{
  "num_hidden_layers": 14,
  "hidden_size": 160,
  "num_attention_heads": 2,
  "num_key_value_heads": 2,
  "head_dim": 64,
  "intermediate_size": 640,
  "vocab_size": 532,
  "hidden_act": "silu",
  "norm": "layernorm",
  "norm_place": "pre",
  "norm_eps": 1e-05,
  "positions": "learned",
  "qk_norm": true,
  "attn_scale": 0.174,
  "bias": "all",
  "tie_word_embeddings": true,
  "parallel_block": false,
  "init": "normal",
  "init_std_qkv": 0.0163,
  "init_std_o": 0.00308,
  "init_std_up": 0.0163,
  "init_std_down": 0.00308,
  "optimizer": "soap_variant",
  "learning_rate": 0.00638,
  "lr_mult_qkv": 0.5,
  "beta1": 0.95,
  "beta2": 0.99,
  "lr_head": 0.00507,
  "max_grad_norm": 1.0,
  "warmup_steps": 44,
  "schedule": "wsd",
  "decay_fraction": 0.718,
  "decay_shape": "linear",
  "final_lr_fraction": 0.1,
  "batch_tokens": [32768, 65536, 131072, 262144],
  "max_seq_len": 768,
  "doc_mask": true,
  "train_tokens": 294700000,
  "max_steps": 3296,
  "dataset": "wikipedia_en"
}
Each number is 50 + 10 x the weight over the matrix's rms, rounded and kept within 0 to 99. Layers, rows and columns count from 0.

# layer 10 MLP up, 640x160, rms 0.161, rows 635-639, columns 80-159
55 56 57 63 29 59 39 53 42 45 27 42 37 50 32 37 28 51 51 46 47 40 49 52 44 65 46 40 40 51 54 56 53 62 55 31 68 58 48 44 38 44 50 33 36 50 46 40 43 53 43 46 27 45 35 36 54 46 41 39 63 42 47 30 42 54 53 53 61 45 47 54 49 52 42 48 38 58 66 56
50 23 56 35 48 65 44 51 61 49 32 58 53 57 59 43 43 51 39 52 43 40 32 51 43 67 52 46 39 56 43 51 47 36 49 62 55 69 61 57 49 46 47 66 44 44 42 47 54 47 45 39 44 37 40 39 47 46 56 29 51 59 39 58 47 49 35 49 50 62 66 43 61 44 62 47 45 53 45 53
43 46 75 60 41 46 41 54 55 59 57 44 55 30 54 36 54 33 51 34 50 47 57 53 42 17 48 58 37 22 55 57 55 54 42 55 44 49 53 48 34 39 62 60 44 47 64 52 50 50 61 49 32 48 58 47 52 61 54 45 38 55 49 55 40 47 49 28 66 43 43 62 43 57 37 61 53 68 59 42
46 59 57 62 53 45 47 63 57 64 51 56 48 49 60 69 41 58 52 59 54 43 52 55 55 31 43 35 52 67 44 66 70 66 45 58 53 50 41 40 52 39 42 34 27 51 36 50 51 61 46 42 34 65 52 50 50 43 40 47 59 49 57 51 29 44 70 55 72 50 48 55 37 55 30 58 50 43 48 49
61 48 45 43 33 48 39 66 55 56 24 42 47 62 29 50 44 38 38 46 57 65 54 54 31 37 39 43 56 55 47 52 51 63 43 60 34 37 56 56 58 50 50 42 55 65 56 64 64 45 44 48 46 44 61 50 25 41 52 41 64 44 56 63 45 51 78 49 67 56 33 54 38 38 64 42 37 57 57 27
# layer 10 MLP down (transposed), 640x160, rms 0.159, rows 635-639, columns 80-159
55 42 53 55 43 82 49 46 37 49 60 36 56 52 60 58 40 40 51 56 61 62 69 54 61 55 39 45 69 63 42 57 51 61 56 50 50 37 48 46 55 48 24 74 71 60 53 48 55 38 51 54 60 51 41 47 60 47 23 34 23 30 43 56 52 64 40 64 56 69 67 49 49 58 48 47 48 29 50 58
63 43 45 37 43 42 52 36 50 52 59 46 55 47 54 38 45 39 53 36 45 61 56 41 37 58 57 55 42 26 38 33 48 57 49 54 40 46 43 42 48 31 48 46 45 59 36 60 34 57 49 45 47 45 47 43 61 45 59 51 77 48 61 52 75 51 67 51 45 52 55 66 33 56 52 45 66 60 36 52
47 53 38 39 53 54 45 57 61 52 38 64 61 47 40 73 56 44 47 44 56 57 36 46 40 71 40 50 43 56 42 39 49 55 56 72 46 57 53 49 56 55 45 34 64 51 45 52 57 62 36 39 43 56 46 47 50 57 49 45 52 25 42 66 52 64 46 51 47 57 37 54 61 55 57 54 52 46 39 47
62 46 48 37 42 41 46 48 57 57 54 54 44 50 49 43 57 44 39 44 37 57 57 56 56 26 41 39 53 18 48 48 58 58 49 54 44 32 37 43 48 46 56 38 49 37 65 66 51 51 64 38 63 39 52 57 45 49 43 46 40 62 52 52 49 62 50 43 60 49 50 50 60 51 62 48 47 36 45 59
67 59 49 62 51 53 48 31 48 50 30 36 44 30 46 59 54 57 52 59 47 46 39 38 62 50 50 60 58 47 57 45 40 44 38 69 44 41 40 49 61 66 70 48 54 46 64 59 36 48 44 47 45 44 47 63 64 62 56 48 31 33 45 45 65 54 20 56 42 42 52 39 38 53 52 51 51 59 49 60